From a checkpoint of a small transformer trained on Wikipedia.
Size: 15 layers, width 128, vocabulary 8192, 3.17M parameters.
Architecture: LayerNorm before each block, learned positions, biases.
Each number is 128 + 24 x the weight over its row's rms, rounded and kept within 0 to 255. Layers, rows and columns count from 0. Numbers have three digits each. The size before them is the row's rms in percent of the matrix's.

# v: layer 3 attention value, 128x128, rms 0.127, rows 60-63, columns 64-127
# o: layer 3 attention output (transposed), 128x128, rms 0.21, rows 60-63, columns 64-127
# q: layer 3 attention query, 128x128, rms 0.0882, rows 64-106, columns 64-127
# k: layer 3 attention key, 128x128, rms 0.0782, rows 64-105, columns 64-127
v60 088:112133131131118086131100103147133128124146080103150119135147108136096146135137106107170099130092136112092180124120120155137092154166100165089123142111187070112115115117154122153108093164138110
o60 089:135094131148142146132165143088101124114095157118155119077126173102123137120161146158083152115131122135150110165136107076096124117126162117099088162168138127131128080124120155106162102135120138
v61 095:113134099166107160100114125131124117118070116127127159147150117143154180099121138164124102143163107113169126143114121092136121118151145112133123123171166165142105143142124131115160115159126143
o61 121:124118106114103117126126112145136136177119139103120143142137156120086132130144114139125163123183164163091086115100178154116117134087102135144120129083104149135114107124094106147117150091120135
v62 091:118126112143096124130171149148159145175128137090156115113129162117145122140113072125149145170137141099161141130112134176123095126120158114104097163150097118145137141083130135131109166122144122
o62 104:130112106115137119129115118124088126128121128133124134135140107118168104100160131125100067138074139135127100122115158111169137164137147118169161106127157167066123135165119082107146118128143109
v63 097:104103135124174146179119119094107102106153102163148121124133153114111125129081153118108115192134081141114144083146165120149148135148103148094115120135113108077127158130124095119071112102154128
o63 096:121137109111120147137113111128084152150145196105114118144134123178130103119133136160130140066140160121136129145126128132136135101152143138142159114132137094140127138123105088113138146126137120
q64 065:114119149097204144118128125117124181132066091107081140094144120119110133114149098121158127135109142081075127082147132109099110135104142116142129049100121121140121145126108107167109099152129150
k64 061:106102147081164132093120164095124115092096134112134125120156134116118107125150124129133114142108124129091125163116127131127099143155112117134136084188079114134111114133169133143129154114199152
q65 063:143166128184105105099150128110139149137173153147161125144082158103130105127116154155115122137114104185169149126081110149119134134153071146120090171158135139097133120107169175106144182118092119
k65 064:096166094137137114102078128157102144133161138138141135151130132131110116162135156152124105146155113126115124129133160119089110110187119172128162127168117136099162092144105131110121155136125148
q66 063:109158143162102127102128140139106143154156158142172090119140142135074104155104168139136131137088116134146171134131104152125136120182120161116170149164128152082117087132132166136147123116107140
k66 060:145095131113129137139161103125116086138115123114146155128130135104147117138070079115178110105104102083107119107155089171092154119165147157111102096115115151120140096139128116123119142134137126
q67 078:143089152118183105144141109123135155143108101086094130095164121127140140121124102111143135126117144079097144118166131098095149152101162112076143077107120123139139136132163089145086104165141125
k67 052:136118126111100157145147104073120121112092117125113104145145115144130151101119077140105119140157138162146154121149144099081135133099128132114114118079137088130108144112083143150120114144131104
q68 080:172115148115188101169168113112126168153093091112078140096143138134152140098096104114131130134136147101117108111131136118119128157110147127096121099093122130153150163115145102143113136147114134
k68 067:136132124128097071092125154091125121131146102120136151108141139105149151126132182171142145142143112135187103161131172116099118165130124145079124118108119116111097114101106110122114146174111094
q69 062:168111137135196142155139119127107154139089097146087185074153124169126164134131105110161116132099160104089147110172134117076149118123121109095124092123122098151121147146148105138147137167143126
k69 062:115121141166130155082099153131147122157165100127128149110089112155123138169126128121106103132142150131111093179124140122142135113167130138165113118106113149122164154146147140121102149123132094
q70 058:118140148105151088113145178143171155138125098103134166158149105129131115130125136152109138134152092150121123107161128135102095138096151112121139075090109128115160155172119116156094089148126156
k70 068:143129117073177141144103137158140146071093108103113148107137153131122131096126138129151139180135136112076142119131083128125102139076173148074152140158088095124145118140107100107140130143143148
q71 055:135115116144052078171137135117174124124178131145137101104124143132090107118094159145126117114170086183148120124104124123126163125161069142132100145113161179099116125161150147112133129119132127
k71 065:155133119096129113133096142173101091167109156122102113129111134080116142175122094128103103130107124152107137106156142123117153160129130141128188125113145130084127146105108126119164136140119126
q72 076:157115150090198123140157122130121149139064097110077170116137127160165115115127110085131158116113165083075153089133119106094125126090158133137144095142117099122152157122119111128106118151128115
k72 064:119129134140149117145178113082140147150130122121119134130152152135129135112139110096166158119143155084157122115079120173067115092116132123089128104099176140151192131114137123162133136155114092
q73 087:143107162114189119150142121111134165129093091111078163112154122115153131127147112126162129131140148088092145117139144099106104152105142107115132071099128132155109158141128112147097096154169138
k73 052:119144129079098096136106130098159116145093158108144111110153129121103127143170161159127083141085139152116169109163125076134141168107135131115136136117119124120120159106127135119124137098137145
q74 068:105144137185084132091121133153135121133164158169161131138117113129089099136142142134123105149107136172147147152118118172147152119173096151128154145142129158112122098138137133143149136101139141
k74 059:133127145108075141103120149147108104104138131098113196092124134080089097179124118126103119078134104127087075110119120129120148113134179128119158137110114112125127139160174129132119133131163100
q75 060:115143121133076136121111155152148126113161148150147117145080109108106137143169126145108056091139117182155093137066127146165134132136093132152129141143104151127099124131154140108103178111148112
k75 065:119101090136095125121101132132108116069155127167163144145111143117104143136166132159161148086115114136125102161134129119159172122168091146133161141113122155098122132133096111120107133121078117
q76 051:121100142128160089135104136131172132109100068115101121067151121147095131138068132138158130127139102111106110087121124111129128139104144109104133093112079116101153121135128090115093100155114134
k76 056:165132131111175060154120140182087124162129090087146132148099134127126142157123120076159117120095141114100148106153121143132122149130144143153136132114144108138116163105128087156104172142118140
q77 055:134084103126153132158088113104124132124134126123163151115140103132141128138133106142136160113156110120114155138174154132125123101145137114102141102104135098088159155128115060129117106149114149
k77 073:160149128126150106146150158179124168163113139122089175110108122137116131099124127128152125139128161111090117097125112110138113065054193131118113118125130110098143155138132110122126168131122097
q78 059:126125125123132154145102147183115119108137092111133164097160102153087098124092105125142171132130117143109151119170136143151109095114145116159124086140127122099159151160115098150101095112113126
k78 071:129105133093196149127131107146108118130099126083051123123132160142157091137127127107175136128153170092100134083119148115155133141091160125119117080110145121137126111136154096161130122161142116
q79 047:124162105105119146117127097141079128130106126168119151123097149139127163139128113093130106126145167149130116139110099156147104123133108126154105162126122113190085114092130150085160201093123137
k79 074:110137115155092118110111106097111095123192125149130145139120122150124120125149160172130125136134123159174129178115151144122140115169110136160102098122140202155121127130124127113112119092112098
q80 043:172108135158126147134110109120101136121116158131101092102148161118086143090140086107126125105122164099131138180191099130105120062129121112093119127109121114133167090158119148128183124123163120
k80 048:136100107127113119160123104111098117153143125131131130130123072166131135171139147103069165105091197155112134123130158089171137145100159128171077142102105152142125132109136145068138095090115127
q81 056:099122114114066126133105145068113112106167158162148098141098095138162125140144143140112107137143092187149106187136110149131122110155109113112092158126157140115088129119141132136098123105121137
k81 064:144093143140107155124086107167145116082195177131160133100160113134126117126126144156080134075138103160121155118134112129152143115139143100147131143144135137109138111126110142121124146055122171
q82 057:115100143101109122123151091113111099147129136135132137128121136095169157117136115124154103078103138104132099123148134134114158155149090101124092110092169125174068153128163104115095141118140123
k82 068:112117108127057127110132105159158116099134149157160145159126096122130136139184114111105100152124092174148108130140059132137129123168073094150132138148127129090124109146127164121137143132161146
q83 056:128102162099149132101089132163124123140114107096104083099151145129096133118138089094157144119082131095104144121156100122108099120095183119136141116143126130124149119149118121143119111118145142
k83 064:124106115090131139150182115129092116123081098121090127154160089184152132115138054108155123112099201112101170105145101136123119144128146159169102095132134095141094129116111159129150075099126114
q84 085:133097135110169123150153117108119149143079072108078117111151126128150144137121115101149147108156128069110119119153128107111119131097161130105125079085121111159129170121146093144097109172136150
k84 062:150105142087139109148155140127172098122071131154084144125142077139163139110136105102174116178108109111118151125128098122112117161105112132141122150130118150147149178118158103091111131124152146
q85 062:108132131116080126120093144149138122133142141151174143147114141113080119134160131135084130116136101195154140148111106150142092109132105158142142171162150147116114097142116179135143153117103147
k85 064:136111174118155139120122117133112107089122105105124109062138117146118117141167090142103104074108131100108130161130128129107162152163158136130124115118121116139099164112100109093110096127109200
q86 063:142090158121192126145139126108121153127098103091087150129141092128160133103137104099141121136131139099101136110158122126121158107076140165098122095126127099107144167151113103132107116156120136
k86 057:152132129135156108159141150085158192153096151143108145150139160148136141124153143100102102129174120132129144129111191120097094124098127135120130138102149115125138110135088129155155117164130104
q87 089:138140100106076159096094117128112068095166163156185121164113132118116120118122165134107116147127111170159114151124130139153123116144105106161130169158117127138126113141106164126136154093132117
k87 061:111126143140145144147146088123121094108152081141168139152132141120126101084148138136103136101141132134118182135126080173159142131104143104143109120126168174150116111151137142152120123141138181
q88 077:119103142110190092156176121086140164120085102117053131112137126113150124115134096131166113143139156097113124119113138112123124130108135124113137089114119140147136154123147113143118109147154130
k88 057:171144104110107083132111151069141119117135180135142125132141093112087126147112130142106132123142106144125138140116165109121151172144111131124152147135146155123113097129137106149122174078132100
q89 073:138115160128173118168167132116120133125080104121069165131162155120156142114120097109165112130138158083113114109151122119119088129107122104126112091095099094151123175129131120157089117165146134
k89 071:136131100122092064141164130092180155138131140125125168129136140075134140131152124103117115145152114140142121128122116109099147171162129106104133106100131117126108157150165125142132123153129095
q90 051:130114132102156122128111185158126138127130116133167169134158077114106155158152104136089149134153118187123119129132156110093099125143154126143159088082140129137136119141114106153105102160124140
k90 061:139114123106171131125136165164114119092126109145088116112112106135125102107117071128153119136150145112091078149124114152143126099079155156117132106138119100102123114156136135130110147116131160
q91 093:130130075110068123126067113172135104112189135158173117128124131140107124157101142139119122114138113161138125137117114149185132134160108133164124172146139139111096092120109134073139146110118129
k91 073:145144082106133126132094143159112127162132111129126105145097168178143145119097117125140149147157185136144122170150133157148144135132104157140113151120160117146109160110112105159160127098129137
q92 070:112153100174073126136140125107132149147172181187155100138083151125141156130106150145119124147112105161170117150106134164175141121180082136144113167138163165115127113110134177125133171105098112
k92 065:132142101185100144098118112134159140101168139147145121103123138122152118163098114168142143133120096161177119174133112118119139117145108094121136105150104145098105135129098148110144153077085117
q93 065:113154126130090133135106103114115103130197150182173166146106129128122124130138147147117089113128114161161139158130119149119130131171084100161121156137127150139093097129128156140124132070139172
k93 053:164118119075125123106095118125095121123143144108171180106099119120109105140119147159093123116130125163110135169129099169149172117094153102107164152132115176093114086102108134138125140113156148
q94 077:128115172137212131146167129131119173142089116116095152105139110133131122136147102093142149132125152089087179095142107099096141106103138120102139111116126093135168136129143096153117093152118153
k94 074:118123121130137145120158114093085127136121158110117146143082134136150129108176086136098100078113120103119101110103165120110112087149163160113147096119155157105161160129150124127100111164140103
q95 075:124120155147193117137141129123111162151080095102095144098151125137112140127115077083160123143155164088103140106133141124107112083117171137103138079095099110152141123110131097143122102136149147
k95 068:150132163143158139100174105089140119110134171115094136133138142110144126120123135156169112108111140124138078137120175109105152120128151112095129098058116116160150146121129117137128116180161116
q96 062:114118108157074123134093156151132120140144152128164083122105113158093103129120137153119118094124105154172138133143127151120121092162131141136145135114132134098109120142098143106152119102103102
k96 060:156115124120179170109106119148122115108112140099054134111099108103159111128118130122149138116113126109105120097134106107186126090109153129112137131123122141134175102142148094108097141162162131
q97 069:127104168111181135146153133144112154115074109073091162088184120152115136126102116102126123153122130117089144121156097114112108122100173159089135105103121099122134116144132082114141095166151133
k97 062:163136158139135085134139140137115126154150089114081176107144154070152153163151156135116088147121125126140139112109130111095117115127151167121112092094108112160119175138145116139093117137147148
q98 082:102134107105084133095082129173126107118173143146193132142135141125066120154105145154114131138107103166147143140086106145159125142136114143154125143159132153108128109129112132122137158097143103
k98 069:104140125109114156114126092156098122117162128117132096131142154136112126148095104106170136132050160073138113136105117133119170133121126152179131093113141143128138169125092110143147121109129109
q99 112:130140102133060133106108122157116099125174168155166113155110152114117139129116151129109113135126127150148108146119111163195136139164092157142123177155139159127114088132118152104163181105115107
k99 082:104124112175063113122097110184144137124161122146197103140106156145104137135114119122112127109120140110139107154128136139167110133156081122156110165116132128163137128143114130127139125121120130
q100 076:137115162131187120140148140120132145155071101095075136125162136136150155099140106084159128158135144070099133105152125109112111136079145155100133085089104093137146141113128094148102109166159142
k100 062:109164147128094093157191152125188156142109111129150154142130126123152151127163114093139115102113111118148110101105097100081164127134110109090126111118098116124138187133172144138099108166134128
q101 086:154115172090193136160155118098118146139073098132074181128155138122169136104126116086132140161137157101098143118144126109087090122088143108110147079097123105165134152115129123158113116157138138
k101 061:159138151123177107146164121074154134123139160126104146091132095100159123124169131156121126134120108139143167136115139114101147138123128072090139087111146179152127171113129126172103103153176152
q102 080:125149111131102161102095090105080096139131173158159105125105162092114125117140099129128121101113147130131127154127133147177106122165094121173122143154161129131105118097094148105163162096149110
k102 082:088143136149105094114137122095134101140135135181165136148095135119101136128163121144096099105076151140172128178105148151128110101133110119137120131147141146123113103111166148140125147105134135
q103 103:104132090146059128101067110164116117117172156147167110135089128138103120125129131159118124097127125140143136147129120161178131130161102132147128157148144144116089102120110140107155157075120119
k103 073:113136130140078148095097111170136089145155137119144087134132176157092124166120147114138135138140136139146121156109114134142150098138124110168108146116172101163149093154140123115180138076139086
q104 054:156090124110118110183142097096123136135151130143106094167070162133169128093132153124141108160136146100171129112082136132130121102148123119139103130154152118148106141128127153115125125107114141
k104 061:153126084145094111155146129082166141153154177149133123163133122154102109115130138104096134123134117119166138095143121106104128155134119092110133165098143190135120141134104132103145080130126132
q105 084:097156094102066144131061164184152124108161102127168122146118115130112128147151135153105107118147085154143132134113104133149131130123109146164136160157125143102099122138099123104124146089109127
k105 067:156145144137136164164067105176121115104122100124150158157129175116131128125126105110189162152167123095124141135145143140146191134158152138177112127126135138116111138151130127121112121129100106
q106 059:171122188084194151149120097137119123147112122120078152093155103144159133110118129114127166146101138101082152084142108122102104143103142153139139116173110109127128142140109109145123154162138113